python train.py --n_layer=10 --d_model=192 --n_head=3 --n_kv_head=1 --head_dim=64 --d_mlp=512 --vocab_size=1024 --activation="swiglu" --norm="rmsnorm" --norm_place="out" --norm_eps=1e-05 --positions="rope" --rope_base=10000.0 --rope_fraction=1.0 --qk_norm=true --attn_scale=0.125 --bias="none" --tie_embeddings=false --parallel_block=false --init="normal" --init_std_qkv=0.0387 --init_std_o=0.00866 --init_std_up=0.0387 --init_std_down=0.00531 --optimizer="soap_variant" --lr=0.00662 --lr_mult_up=1.15 --beta1=0.95 --beta2=0.98 --lr_head=0.00668 --warmup_steps=100 --schedule="wsd" --decay_fraction=0.657 --decay_shape="sqrt" --final_lr_fraction=0.1 --batch_tokens=32768 --seq_len=512 --doc_mask=false --z_loss=0.0001 --train_tokens=138400000 --steps=4224 --dataset="wikipedia_en"
Each number is 50 + 10 x the weight over its row's rms, rounded and kept within 0 to 99. Layers, rows and columns count from 0. The size before them is the row's rms in percent of the matrix's.

# gate: layer 4 MLP gate, 512x192, rms 0.269, rows 88-122, columns 64-127
# up: layer 4 MLP up, 512x192, rms 0.277, rows 88-122, columns 64-127
# down: layer 4 MLP down (transposed), 512x192, rms 0.222, rows 88-122, columns 64-127
gate88 094:48 44 47 43 25 38 30 47 55 56 63 52 54 63 52 41 50 46 42 47 39 71 47 63 52 47 43 56 62 55 44 46 46 47 48 60 43 45 52 55 43 43 51 56 36 40 44 43 53 37 23 48 59 77 31 49 36 38 59 40 66 65 34 50
up88 096:56 64 42 42 47 53 48 55 55 60 57 19 64 61 35 57 24 58 42 57 65 46 40 59 50 40 48 65 50 49 42 38 45 76 40 62 55 41 44 44 46 41 68 62 49 29 70 53 63 56 44 46 53 47 48 44 66 59 52 57 57 44 36 39
down88 095:41 81 48 66 37 63 65 51 47 59 66 51 45 51 51 44 42 34 57 43 70 41 61 52 46 47 41 50 39 53 46 51 56 41 53 42 53 58 59 35 46 51 61 56 47 46 44 52 46 54 64 46 58 65 59 47 33 49 54 58 38 67 39 43
gate89 112:53 58 62 52 50 58 44 45 42 67 58 49 46 51 47 48 29 63 55 43 46 49 56 61 63 54 49 51 52 37 51 38 32 54 56 55 40 51 47 42 43 45 45 54 34 19 32 51 43 50 47 39 68 48 65 50 41 46 56 39 47 39 46 66
up89 108:52 48 33 65 50 53 53 50 44 50 65 41 50 34 36 65 38 58 69 60 55 59 57 42 45 55 34 71 39 40 42 39 49 33 60 57 61 32 46 47 39 48 54 53 32 59 42 67 46 48 32 56 54 66 55 66 41 49 42 59 50 65 54 61
down89 095:59 73 55 53 59 37 42 58 50 51 44 44 49 52 59 50 58 55 42 47 73 69 52 44 61 61 55 56 51 56 58 41 89 50 51 58 46 49 38 52 59 53 66 48 42 46 47 52 61 63 60 37 43 44 53 39 62 41 51 40 43 40 45 49
gate90 088:40 60 48 47 34 45 74 54 60 67 57 52 65 61 46 42 49 44 40 25 55 44 64 42 57 47 48 48 34 74 39 52 51 52 56 46 49 58 33 37 51 59 47 42 45 44 60 57 61 33 68 46 50 66 62 43 52 56 50 25 62 69 55 63
up90 094:58 37 57 53 59 34 31 41 47 50 38 33 66 50 50 49 51 45 53 48 49 57 45 47 57 40 53 53 59 24 49 47 47 53 34 32 50 46 52 42 38 45 54 33 62 51 47 56 63 48 40 44 47 55 43 49 52 66 49 61 46 49 47 32
down90 100:45 43 69 24 47 53 56 45 46 51 62 57 36 49 66 58 46 48 53 49 60 42 58 61 56 40 63 49 59 44 36 68 43 51 47 49 66 52 55 50 44 29 58 61 57 57 56 40 35 71 41 40 36 50 54 53 47 46 44 35 64 58 66 46
gate91 101:50 48 53 52 54 66 37 45 61 57 41 53 50 61 70 66 53 31 46 50 64 59 59 35 50 38 53 53 54 41 43 55 38 29 47 59 40 52 47 73 53 44 55 47 48 53 47 77 46 63 52 41 57 45 39 42 53 41 46 48 57 38 57 60
up91 104:67 50 60 50 44 59 51 46 42 51 51 58 34 47 41 30 62 55 39 51 55 49 56 63 39 59 51 55 55 34 48 70 33 47 68 50 46 47 66 55 68 54 55 39 48 42 62 30 54 52 52 65 50 35 53 49 51 57 43 49 76 41 52 48
down91 096:47 54 23 29 48 65 47 31 52 43 32 45 56 49 55 67 49 53 39 45 48 49 36 50 37 50 44 63 61 82 33 39 55 54 47 55 41 53 42 41 51 46 42 55 48 47 51 79 45 57 49 53 40 50 41 56 44 40 45 54 67 63 54 58
gate92 099:46 35 50 56 61 52 26 59 56 69 53 43 55 43 65 48 44 51 41 62 39 45 59 44 46 34 36 41 68 45 63 74 52 58 49 50 56 47 55 42 55 52 49 42 40 47 59 64 51 37 42 43 38 48 69 42 54 62 57 30 58 42 55 36
up92 091:55 38 58 41 45 55 61 60 50 52 52 35 18 62 62 56 56 56 65 62 43 44 46 57 64 67 52 40 58 51 64 60 67 51 60 46 45 54 42 48 45 35 60 64 55 53 61 43 50 53 49 48 59 54 57 48 41 67 53 68 58 46 54 66
down92 107:57 46 40 42 52 46 58 59 46 41 54 47 35 46 44 48 76 40 54 48 46 39 46 42 59 41 64 41 58 45 37 54 59 52 63 65 33 41 42 47 61 64 39 52 47 30 54 44 43 50 42 49 52 59 34 54 60 43 55 64 39 44 57 48
gate93 107:60 34 56 53 27 47 48 34 30 51 60 58 24 41 62 55 45 50 50 59 71 55 51 56 56 36 47 60 49 65 45 74 32 61 57 55 63 44 56 41 58 59 42 62 51 52 61 79 57 38 57 40 48 43 58 42 46 29 36 54 38 63 46 47
up93 105:29 63 55 50 54 65 42 56 65 29 39 53 55 58 41 56 41 57 55 44 27 40 64 47 43 50 38 58 64 28 66 48 65 60 65 48 40 37 34 47 37 57 65 51 54 46 41 36 31 61 42 61 75 67 50 39 44 57 62 73 48 43 53 38
down93 101:46 43 38 24 54 42 47 51 44 34 46 64 44 35 77 37 36 51 50 35 60 48 34 53 41 45 38 72 45 69 57 55 65 63 59 63 55 41 56 35 60 60 43 49 49 49 52 43 54 47 51 45 57 45 32 51 60 58 49 47 50 41 67 70
gate94 090:32 49 49 55 53 56 48 55 70 63 46 63 61 45 53 53 75 39 51 42 63 41 51 52 47 61 40 31 60 49 50 47 49 49 49 53 45 50 60 66 63 56 46 46 69 46 37 54 53 48 55 58 61 69 57 54 51 46 45 62 51 33 45 76
up94 092:34 61 33 60 35 53 52 58 59 48 34 54 58 43 55 35 51 69 55 41 55 47 67 21 51 43 47 44 55 54 49 50 66 51 50 70 49 26 58 44 66 51 46 34 45 54 54 52 38 51 48 47 73 48 61 55 40 41 50 61 54 38 47 31
down94 094:66 74 30 52 54 62 55 58 67 54 68 48 67 71 48 56 57 45 51 59 48 57 40 43 57 54 61 47 52 54 42 52 69 65 53 32 49 66 54 41 58 39 32 63 45 46 55 47 55 45 60 39 34 72 47 49 48 54 29 64 50 71 46 35
gate95 092:29 33 53 44 68 52 38 49 64 44 49 61 56 80 59 45 56 46 55 56 44 47 46 45 45 50 57 53 69 51 51 37 35 54 40 65 46 39 61 52 36 50 49 33 50 49 34 56 49 35 45 59 52 44 69 43 44 57 59 61 51 53 57 64
up95 101:74 43 54 49 47 58 48 48 45 53 43 54 34 48 50 43 53 59 63 51 56 38 39 55 58 52 54 43 45 40 42 40 46 62 37 54 39 30 56 49 56 41 37 32 56 36 30 52 50 41 46 48 65 50 63 36 56 46 40 44 50 62 49 32
down95 101:51 37 59 40 41 48 58 52 52 51 62 40 49 68 57 54 65 59 55 68 41 45 64 43 47 58 59 61 56 42 59 45 62 51 49 49 40 53 46 41 42 49 33 56 59 33 44 47 42 47 31 56 34 48 30 47 34 38 32 39 39 59 35 44
gate96 092:44 60 39 40 53 48 49 35 50 51 55 42 57 41 51 42 42 64 50 56 48 64 37 52 52 58 46 47 57 49 47 41 47 69 43 50 60 47 49 63 63 67 34 55 34 50 54 46 43 54 58 51 43 70 17 50 52 44 52 49 49 52 40 64
up96 094:60 55 30 43 52 41 42 49 49 62 64 43 42 51 53 61 53 39 65 57 56 46 50 42 23 58 47 51 56 48 34 33 43 57 34 34 58 33 72 70 46 62 36 72 53 50 53 61 64 66 60 51 35 59 53 36 55 47 69 62 48 64 37 44
down96 097:38 53 53 71 45 38 39 41 65 58 43 50 37 51 63 54 67 47 57 73 57 58 63 30 55 54 61 50 56 49 45 67 44 35 60 59 32 46 65 47 44 48 56 42 65 53 53 44 43 51 63 62 62 63 51 62 54 61 59 60 62 36 52 47
gate97 096:45 32 13 55 61 19 54 45 47 72 45 38 46 41 47 44 54 56 60 53 49 42 44 39 50 64 61 69 59 37 55 43 54 50 29 39 49 40 55 55 57 54 51 44 54 41 60 57 52 65 49 69 53 43 44 57 52 44 62 50 51 32 44 76
up97 092:36 39 54 45 55 57 55 42 73 21 46 55 46 43 72 51 37 56 56 38 68 43 40 24 44 38 62 51 63 46 36 57 49 49 56 37 38 57 40 57 56 33 50 56 38 63 61 39 48 42 45 40 42 42 65 52 37 42 29 48 51 39 47 45
down97 098:52 39 49 56 55 38 47 42 54 62 54 59 46 52 58 49 58 55 48 51 54 50 41 57 57 56 52 50 60 52 49 49 32 53 58 71 40 46 53 69 38 50 37 52 54 50 50 58 50 81 50 48 39 47 59 43 45 44 45 20 47 38 43 59
gate98 109:54 44 28 55 59 61 37 48 37 62 60 52 44 53 36 52 54 50 42 63 45 46 67 46 48 48 56 48 59 45 35 52 42 36 56 41 44 43 55 56 49 56 43 60 50 58 52 40 45 45 64 56 47 63 60 46 51 57 53 44 51 36 38 50
up98 111:52 44 51 46 36 52 54 64 53 39 56 45 52 54 47 50 65 41 51 45 42 52 49 52 43 41 58 66 73 64 75 42 42 53 40 46 49 43 59 35 51 43 49 41 57 48 53 58 36 48 53 62 33 39 30 32 44 45 34 49 52 63 66 54
down98 100:58 57 46 51 59 39 50 60 65 56 59 54 50 59 28 67 58 45 56 58 69 63 66 53 26 43 61 50 31 40 43 54 60 46 44 67 34 54 49 52 41 67 50 59 63 65 44 57 53 32 45 47 44 59 66 41 44 48 45 48 48 63 54 60
gate99 098:43 55 47 50 53 51 52 47 46 46 56 28 45 59 57 47 65 43 57 42 61 56 69 63 54 45 46 39 56 61 61 56 44 37 48 73 48 52 64 52 44 67 60 54 62 50 66 34 36 41 40 62 51 38 53 38 44 64 58 46 48 34 42 61
up99 101:38 42 30 38 40 44 44 58 39 41 53 46 41 51 67 55 41 45 36 72 66 68 37 37 40 70 53 55 52 38 47 58 59 51 45 46 48 41 45 55 42 33 55 36 63 59 63 40 33 54 55 43 46 47 48 66 57 47 61 66 44 54 50 56
down99 101:58 48 35 25 58 66 59 40 43 30 52 37 54 54 52 58 33 45 47 60 56 41 51 56 47 40 66 37 22 35 49 43 59 60 34 51 63 52 43 60 35 52 60 46 48 53 45 52 52 41 46 37 50 68 72 53 39 39 48 44 47 37 48 58
gate100 094:65 46 57 42 63 49 44 48 64 61 76 44 59 43 33 65 58 45 48 43 25 59 51 45 62 55 45 44 42 61 38 52 43 57 62 46 58 76 31 68 46 50 44 65 44 66 60 51 64 51 48 49 56 47 24 48 64 45 69 44 65 39 58 42
up100 092:42 36 62 39 55 48 52 54 63 65 58 58 35 62 40 45 50 52 71 60 33 56 30 37 54 61 54 49 47 43 54 54 54 68 73 44 42 54 50 57 40 52 48 52 24 45 59 56 53 52 56 56 65 69 42 48 59 39 58 46 57 60 43 42
down100 102:45 58 45 60 75 49 26 51 47 67 55 59 43 39 39 38 32 57 54 56 45 67 40 65 60 58 42 51 40 57 40 59 47 41 52 43 59 57 58 48 48 52 55 38 51 51 42 67 61 50 59 31 40 52 55 53 64 27 52 62 40 42 56 46
gate101 090:52 31 55 36 51 46 64 58 52 52 49 66 34 65 48 48 58 29 51 46 59 63 42 38 44 60 36 40 34 37 61 65 45 51 64 62 38 54 49 46 42 61 43 46 51 26 35 64 43 50 55 32 46 52 39 57 46 52 63 71 54 51 45 52
up101 100:58 58 44 58 44 57 65 55 43 61 49 22 40 42 49 39 48 47 42 33 56 68 50 52 59 50 61 52 34 51 55 48 69 47 47 49 61 58 62 55 45 55 45 46 66 49 61 54 51 45 57 49 51 53 52 53 49 52 70 64 55 65 52 24
down101 105:54 42 55 71 64 41 66 47 65 55 66 70 44 55 48 48 53 54 54 44 51 56 47 40 57 49 45 34 50 52 47 43 73 53 48 49 60 52 37 58 68 60 49 46 49 32 58 51 53 57 43 50 48 52 50 61 41 52 38 53 61 55 39 48
gate102 106:44 52 65 54 70 41 63 53 56 36 48 56 54 54 44 41 46 50 60 69 57 46 47 60 57 52 45 49 47 43 55 34 34 61 37 55 67 37 42 27 65 56 41 53 48 55 48 45 59 46 60 48 47 54 54 43 37 50 53 55 47 50 43 44
up102 099:57 56 30 63 34 70 44 58 33 61 62 69 51 33 55 61 46 38 47 58 29 44 43 46 53 60 61 36 60 62 37 46 52 45 69 48 55 45 60 57 52 60 63 46 61 45 40 35 63 45 48 41 39 43 50 46 55 62 54 61 53 58 68 64
down102 104:54 45 64 44 26 51 26 51 49 38 40 45 44 45 59 45 60 60 54 43 38 34 34 39 52 52 58 36 49 55 38 52 55 50 52 64 55 41 46 49 51 43 40 47 50 64 59 46 40 51 56 36 42 49 54 68 48 55 48 61 28 35 44 55
gate103 094:43 53 57 38 57 51 45 30 49 55 63 53 56 64 24 50 60 35 50 46 64 49 52 46 44 44 65 45 45 56 55 58 57 50 60 27 51 46 67 49 23 42 75 42 52 47 62 58 32 63 54 64 53 42 48 41 66 47 34 39 67 47 63 41
up103 100:32 60 54 57 51 52 62 50 51 49 41 57 39 50 44 40 63 42 61 37 51 25 39 55 40 50 59 52 37 54 34 51 57 63 55 49 55 46 52 44 59 44 42 53 47 50 55 39 37 55 63 69 59 57 57 45 57 61 41 32 75 43 47 47
down103 106:19 41 54 36 61 64 58 65 56 50 54 31 49 39 47 56 59 50 47 52 47 54 56 36 57 56 51 34 46 44 52 54 42 66 46 44 30 41 45 57 59 41 51 50 51 52 56 47 34 54 40 30 57 71 44 58 34 60 49 43 60 64 57 41
gate104 104:53 70 48 56 51 61 54 47 49 64 59 44 39 32 41 59 50 43 43 47 48 46 50 45 48 57 39 45 50 48 57 41 46 42 41 63 53 53 66 63 64 63 40 42 54 40 51 68 70 55 48 54 55 46 40 52 60 57 35 48 45 59 43 56
up104 099:62 64 67 54 61 56 52 54 43 53 45 56 35 45 55 43 54 49 48 55 48 53 22 41 59 58 59 43 43 41 40 46 41 54 45 55 57 35 46 52 44 49 58 50 59 56 65 63 56 51 56 46 53 57 57 50 57 53 45 57 50 50 48 55
down104 094:64 49 47 55 37 46 52 34 31 53 49 50 46 48 53 45 59 50 46 59 52 46 60 57 59 54 48 44 73 58 42 42 38 30 72 68 39 42 44 30 25 56 42 33 46 58 72 47 46 54 52 40 63 44 43 64 62 55 56 71 49 61 35 56
gate105 101:48 59 55 44 41 45 47 48 50 55 66 56 58 38 74 44 45 53 44 54 31 47 42 65 60 55 46 44 51 48 46 55 50 67 29 53 30 47 52 54 50 49 48 48 48 60 39 58 47 49 61 51 38 49 54 45 39 51 51 38 45 61 41 66
up105 099:49 53 50 71 55 57 46 55 46 47 34 32 42 42 34 47 54 63 56 67 53 48 45 45 45 51 65 62 51 41 50 46 46 43 58 59 47 49 41 50 51 62 56 54 57 35 62 51 59 77 46 61 54 53 50 50 41 57 41 53 42 45 57 61
down105 102:43 52 56 48 49 43 43 54 47 29 45 51 41 38 59 55 56 41 64 60 59 38 56 64 58 33 60 63 54 56 40 44 40 43 63 56 47 41 50 58 59 81 65 43 52 55 54 57 41 33 47 61 60 53 80 55 32 54 50 42 37 55 66 60
gate106 097:54 46 25 51 37 51 58 63 54 47 50 49 46 57 55 48 50 43 43 56 44 67 61 50 59 63 78 54 52 45 53 40 31 44 53 48 52 37 52 64 44 41 54 45 53 64 35 60 37 30 48 55 48 55 44 48 63 33 58 34 68 56 52 69
up106 098:47 51 40 54 41 35 60 78 45 60 58 48 57 39 58 47 42 55 50 45 54 45 63 66 47 65 74 55 55 60 53 41 50 60 39 47 44 64 49 71 64 72 56 68 72 50 51 60 48 43 62 43 48 40 54 57 56 44 48 37 55 66 40 47
down106 099:51 43 56 53 44 42 48 48 59 51 64 52 44 54 45 32 38 46 35 48 44 51 53 54 38 61 34 44 56 36 54 59 38 64 45 35 53 47 62 38 55 40 45 53 69 40 50 34 46 41 52 41 72 76 31 60 34 76 35 49 45 53 43 46
gate107 101:49 50 39 54 48 43 40 35 65 43 41 44 37 56 55 55 64 57 53 61 52 48 58 49 44 35 30 26 44 43 30 52 61 58 52 55 45 46 67 44 27 48 62 51 56 53 57 58 58 40 55 40 46 64 25 52 52 51 50 62 42 49 59 51
up107 105:39 56 39 45 30 49 38 43 36 47 68 52 60 46 64 41 53 47 63 44 43 54 53 52 53 38 39 66 43 55 57 52 66 69 60 41 61 43 52 57 45 63 35 52 37 39 52 64 43 35 49 58 33 51 52 41 43 64 53 60 41 81 48 56
down107 100:57 52 43 40 46 34 60 54 42 45 52 56 53 55 68 53 54 38 50 47 40 60 33 52 64 51 62 50 67 54 55 29 73 44 46 58 44 56 61 48 65 50 64 46 56 42 28 51 64 63 53 49 60 46 41 46 53 42 68 53 60 33 59 50
gate108 093:54 54 49 34 58 61 40 58 50 60 47 63 64 59 57 46 45 44 59 58 68 43 43 32 62 67 76 42 36 47 55 65 54 35 62 40 48 43 35 28 44 57 30 38 47 54 35 47 41 55 48 49 59 58 57 35 65 47 58 31 51 46 41 43
up108 100:54 54 46 58 43 52 42 45 55 44 34 57 38 32 58 54 57 45 50 63 63 62 40 59 58 59 36 36 59 62 55 65 54 47 76 41 65 54 46 52 39 29 57 40 53 46 53 39 39 53 63 60 42 58 35 60 39 45 60 55 61 46 56 64
down108 105:46 62 54 54 41 40 68 39 57 65 48 35 45 66 56 68 41 49 42 59 65 44 64 42 63 30 54 56 56 69 39 58 55 44 46 57 25 47 49 47 46 35 49 53 46 39 52 68 41 49 47 55 54 54 48 52 31 55 51 57 47 32 59 44
gate109 094:62 32 34 47 56 56 72 42 44 70 42 48 44 51 54 68 52 74 38 29 56 59 59 61 62 58 45 32 33 72 55 65 40 49 52 43 49 56 58 39 58 49 56 43 41 50 48 60 64 52 45 31 53 50 50 50 49 52 67 64 48 49 49 58
up109 095:66 62 75 55 47 59 66 59 53 45 63 59 39 72 66 50 39 57 43 61 55 76 41 76 46 48 46 47 59 48 53 49 47 49 78 63 43 58 62 44 42 36 46 47 50 48 53 51 42 57 42 70 36 47 40 68 43 77 40 64 33 43 57 52
down109 101:65 57 39 56 52 61 58 79 68 46 59 38 36 58 37 68 59 56 50 31 42 52 51 47 39 43 59 44 65 54 61 57 25 51 61 65 47 59 52 49 60 49 42 45 36 53 65 44 55 39 48 41 64 35 41 58 46 53 54 49 41 43 50 35
gate110 109:46 46 57 60 41 45 37 49 50 60 64 56 37 49 47 48 41 52 40 35 53 38 38 45 57 38 53 44 55 48 56 38 45 54 60 54 51 38 48 63 42 37 39 47 41 71 29 62 35 44 43 54 46 47 40 43 28 42 55 34 67 40 26 43
up110 110:62 43 47 59 55 56 39 46 66 48 71 50 37 47 54 56 53 34 56 61 49 49 51 45 45 40 51 45 54 52 45 34 45 57 65 70 42 59 59 75 19 56 51 27 64 45 51 64 63 37 38 44 40 48 41 42 62 54 52 49 47 42 44 46
down110 100:38 57 59 52 46 38 39 72 64 46 54 34 47 49 58 50 38 64 52 51 60 49 60 58 54 49 48 49 47 37 69 68 58 52 59 47 46 63 54 58 49 60 48 62 38 50 33 51 52 37 66 60 33 42 56 37 56 67 50 42 39 61 42 50
gate111 104:47 56 59 45 64 64 55 36 42 47 34 43 51 31 46 35 49 52 40 37 51 66 59 50 48 53 31 59 53 45 46 46 43 54 62 37 54 51 52 61 53 54 58 58 32 39 54 70 56 66 49 54 48 36 54 55 53 62 40 52 40 47 39 45
up111 101:56 50 53 33 61 62 52 43 54 47 48 46 54 55 37 43 41 42 50 56 50 56 44 48 42 45 43 40 49 59 23 48 49 48 53 41 41 51 52 78 43 49 71 44 44 41 49 61 46 51 48 58 54 60 56 67 62 48 55 56 42 51 42 53
down111 097:42 54 50 35 33 56 32 51 49 38 34 47 40 54 41 34 63 37 54 43 56 51 54 66 65 53 50 61 51 55 49 50 47 43 54 49 53 57 53 47 60 49 50 55 33 56 40 61 53 60 66 32 66 48 46 41 46 41 47 67 55 51 55 40
gate112 101:40 42 45 50 49 69 39 52 41 55 63 54 53 58 48 57 51 44 40 40 43 48 53 50 32 52 55 44 43 45 35 42 66 47 47 44 63 49 58 51 71 46 47 42 47 58 50 59 53 59 38 45 65 50 48 60 48 49 47 45 77 34 53 29
up112 097:47 42 40 46 51 46 48 57 54 42 35 48 51 72 41 57 49 64 57 47 62 43 58 45 57 36 42 54 48 46 64 49 64 49 40 54 38 43 46 41 38 60 51 48 56 27 31 64 62 44 53 42 57 49 39 58 45 49 53 66 41 29 48 63
down112 102:65 55 22 37 41 63 50 60 60 50 67 60 53 55 42 40 48 36 40 53 54 51 32 44 59 42 65 61 63 60 44 60 32 58 52 57 33 61 58 65 46 46 78 39 40 50 46 48 38 37 44 42 58 46 44 50 59 43 44 53 38 60 49 45
gate113 112:43 37 51 48 51 54 40 50 45 37 63 32 43 44 42 49 44 46 58 34 51 78 41 39 29 43 67 53 57 59 53 54 55 34 50 43 54 61 52 45 55 45 39 53 64 60 58 61 61 27 35 59 47 61 41 51 57 54 65 68 45 40 40 62
up113 105:54 54 46 53 38 54 51 49 51 55 53 55 53 26 50 54 30 50 48 45 39 71 46 47 66 40 49 48 48 49 51 66 60 49 44 49 30 31 32 53 57 49 42 47 60 56 54 65 51 58 48 57 53 51 66 48 51 58 42 63 35 45 73 48
down113 107:49 41 36 64 69 35 45 44 59 58 48 36 53 16 47 35 64 45 55 56 61 56 50 50 54 32 51 67 71 60 46 64 66 43 53 57 56 51 50 59 40 51 59 46 55 43 38 54 48 69 62 49 54 60 48 54 47 55 55 58 30 33 62 58
gate114 104:57 48 59 62 56 63 35 56 51 58 62 53 58 48 50 48 46 38 45 43 41 53 39 48 32 45 33 46 71 36 65 29 57 58 29 33 64 48 68 53 46 57 53 55 58 38 40 45 45 53 54 36 54 39 41 61 34 56 55 54 47 69 55 48
up114 108:45 63 55 41 50 49 64 47 45 54 37 55 44 52 49 42 39 51 62 59 47 70 53 38 53 44 49 44 40 51 53 66 35 39 62 63 64 45 37 52 62 36 40 58 61 50 53 35 50 33 30 61 54 51 53 54 48 66 50 31 49 62 48 56
down114 100:42 50 49 51 64 46 51 27 44 50 40 46 40 60 67 66 38 44 44 44 51 46 45 55 47 48 45 44 59 47 58 50 70 62 46 54 53 52 44 52 56 46 49 53 53 43 56 54 45 61 39 70 40 63 44 52 46 45 55 52 71 52 46 57
gate115 102:66 55 61 57 48 51 52 57 53 48 56 52 59 61 72 55 31 52 64 48 39 57 56 42 75 30 43 45 63 46 36 61 48 49 43 54 56 51 41 50 64 49 65 49 36 48 42 39 52 44 53 40 22 38 28 67 41 56 61 47 45 49 47 55
up115 099:63 55 43 42 53 46 55 52 38 51 63 57 55 57 24 49 37 64 46 46 52 54 36 42 46 48 42 48 33 56 46 38 54 57 32 60 40 50 58 53 53 55 37 31 40 32 54 69 34 56 70 45 58 51 44 40 53 52 41 52 43 45 67 56
down115 094:51 59 53 51 65 69 64 35 54 43 34 58 53 62 48 48 45 45 38 77 65 47 45 37 56 41 50 53 44 55 60 45 35 60 46 53 49 38 56 56 62 56 50 53 55 45 40 50 45 53 45 65 38 59 58 45 63 46 43 15 47 51 72 52
gate116 100:47 46 60 48 43 41 54 49 52 55 58 49 35 53 36 25 63 55 47 50 47 66 50 56 50 49 55 47 63 42 83 50 51 55 53 71 60 57 56 32 74 52 58 38 65 62 41 36 50 58 47 53 48 52 26 44 45 53 51 43 62 55 55 58
up116 103:43 42 69 63 48 50 61 46 52 44 30 31 52 49 50 75 45 35 47 56 54 48 41 34 52 54 70 43 47 51 45 56 53 47 77 44 32 39 46 56 62 47 46 67 42 51 50 57 47 52 58 41 38 36 56 42 50 49 73 59 47 54 40 50
down116 093:61 49 41 44 46 50 63 41 29 53 62 56 47 30 45 46 51 36 43 59 49 44 49 55 49 30 61 47 59 55 57 51 43 66 52 42 50 35 41 53 45 49 26 39 55 59 51 59 56 43 44 67 43 46 60 32 45 48 55 46 43 35 38 53
gate117 093:42 38 51 61 62 61 44 56 41 54 45 44 50 38 42 40 53 61 41 47 43 47 54 39 40 51 38 68 68 58 40 39 52 55 59 59 47 55 58 39 46 52 60 54 66 48 47 74 47 57 57 41 41 53 52 55 39 32 33 49 40 53 48 46
up117 098:63 51 55 38 46 65 32 53 57 42 62 42 50 61 41 55 42 39 58 49 48 62 74 44 38 53 61 38 63 34 55 60 52 51 40 50 61 36 61 54 47 52 46 43 39 41 52 50 49 52 53 75 56 49 49 46 50 55 37 43 57 46 42 51
down117 099:56 33 43 73 48 54 61 49 35 43 44 60 46 45 44 45 59 46 60 46 58 42 53 51 51 52 23 60 42 32 46 49 50 52 36 64 72 50 38 52 34 49 57 48 56 59 52 52 36 47 62 57 46 51 59 69 34 54 70 50 59 56 50 41
gate118 103:62 42 62 49 31 64 50 44 51 44 41 59 31 49 50 35 48 47 53 61 57 30 62 46 49 58 52 61 42 63 50 49 40 63 54 51 54 57 30 55 50 50 51 37 58 54 55 62 46 45 66 74 28 47 53 66 39 44 21 49 45 59 59 45
up118 095:41 47 31 59 65 56 42 53 44 40 63 42 54 62 48 49 69 48 34 50 45 55 45 56 40 59 54 38 31 19 49 54 58 39 43 34 65 50 50 53 62 49 56 59 30 39 56 52 53 48 53 44 31 65 42 55 73 54 71 52 49 38 58 58
down118 094:56 48 32 73 68 45 48 49 58 41 62 50 48 45 56 57 47 35 66 55 41 49 48 54 70 51 61 50 38 22 54 39 50 52 57 45 66 50 48 59 65 50 44 50 49 57 63 34 40 47 56 48 58 56 37 51 35 67 52 43 37 51 55 45
gate119 102:46 51 48 50 46 50 57 61 51 67 66 45 56 50 54 53 52 57 28 50 76 44 49 53 42 55 52 45 63 48 51 52 39 63 57 46 56 49 44 55 45 50 54 53 70 52 50 43 54 57 46 54 40 53 70 47 66 57 56 40 33 45 46 62
up119 098:39 48 52 47 60 48 52 51 44 49 46 34 52 39 52 53 33 49 60 51 41 51 65 50 59 39 65 64 33 56 49 58 49 52 61 55 63 65 53 59 55 48 62 47 66 58 41 52 38 56 48 63 68 57 37 50 47 59 37 45 46 49 49 54
down119 099:61 44 35 62 61 42 64 35 43 46 48 61 42 41 67 41 40 46 54 47 44 43 55 49 63 51 32 49 47 32 50 48 41 64 43 52 52 55 39 39 42 53 38 57 54 44 35 61 37 39 53 55 64 64 53 46 54 56 52 52 57 37 39 35
gate120 097:49 24 41 52 38 47 43 53 48 61 46 33 50 45 58 52 64 30 50 55 45 65 48 52 45 62 46 51 57 68 59 35 58 56 56 44 55 65 59 65 43 41 59 49 63 20 39 60 61 21 71 52 41 44 60 52 47 37 47 45 46 32 58 56
up120 100:58 42 61 60 66 47 46 56 63 39 49 41 47 36 35 45 47 46 54 72 41 40 45 51 65 40 49 58 61 55 41 36 64 53 63 39 58 46 60 49 34 41 36 45 74 34 55 42 59 49 49 62 44 50 49 45 55 54 40 42 28 55 46 61
down120 104:50 45 55 57 61 48 54 46 34 52 38 63 43 39 28 54 45 41 59 47 61 47 56 35 46 63 36 54 29 44 46 25 41 42 58 43 45 38 54 69 41 63 49 52 36 43 49 32 46 49 35 57 50 61 58 59 73 59 63 36 45 47 53 47
gate121 102:70 70 32 55 55 54 60 40 49 55 41 65 37 55 54 49 54 44 70 45 44 47 55 58 27 48 74 42 53 48 26 58 53 50 43 56 50 52 51 41 54 63 43 56 39 33 44 43 46 52 57 38 43 57 39 51 39 57 50 55 51 53 53 47
up121 105:61 62 60 42 32 59 60 44 49 47 42 45 44 43 44 41 32 31 51 63 42 35 53 33 45 44 59 47 65 43 38 50 47 46 42 36 58 68 68 50 49 42 53 48 43 53 67 47 54 47 57 62 58 57 43 66 47 31 48 41 55 56 50 50
down121 096:49 28 58 62 25 54 46 57 60 61 45 50 42 46 63 55 39 60 77 52 54 36 46 54 48 59 58 66 50 46 52 52 59 35 59 57 54 59 53 60 41 68 58 44 61 61 50 37 52 31 48 38 41 62 63 66 44 47 61 50 53 46 52 45
gate122 099:36 41 68 41 51 33 45 53 50 53 55 60 29 36 49 49 39 59 57 34 58 68 42 46 27 45 61 39 36 53 49 61 51 40 53 48 42 57 61 46 58 57 37 38 38 49 46 26 56 37 55 47 56 42 57 64 64 44 43 53 51 36 51 58
up122 098:34 58 40 41 38 43 48 67 45 40 49 46 51 51 51 43 49 60 49 62 41 37 43 60 57 56 49 51 62 33 49 59 48 42 43 54 31 42 47 68 51 45 52 60 50 42 29 52 40 46 36 42 47 40 62 80 43 56 61 47 48 60 55 39
down122 100:39 53 53 46 65 43 43 58 50 49 46 37 26 56 49 31 67 35 44 58 49 46 49 62 42 57 47 53 58 50 63 44 51 38 53 58 70 56 47 35 47 60 50 31 52 43 54 72 31 54 57 53 55 64 51 34 40 46 53 41 47 54 60 64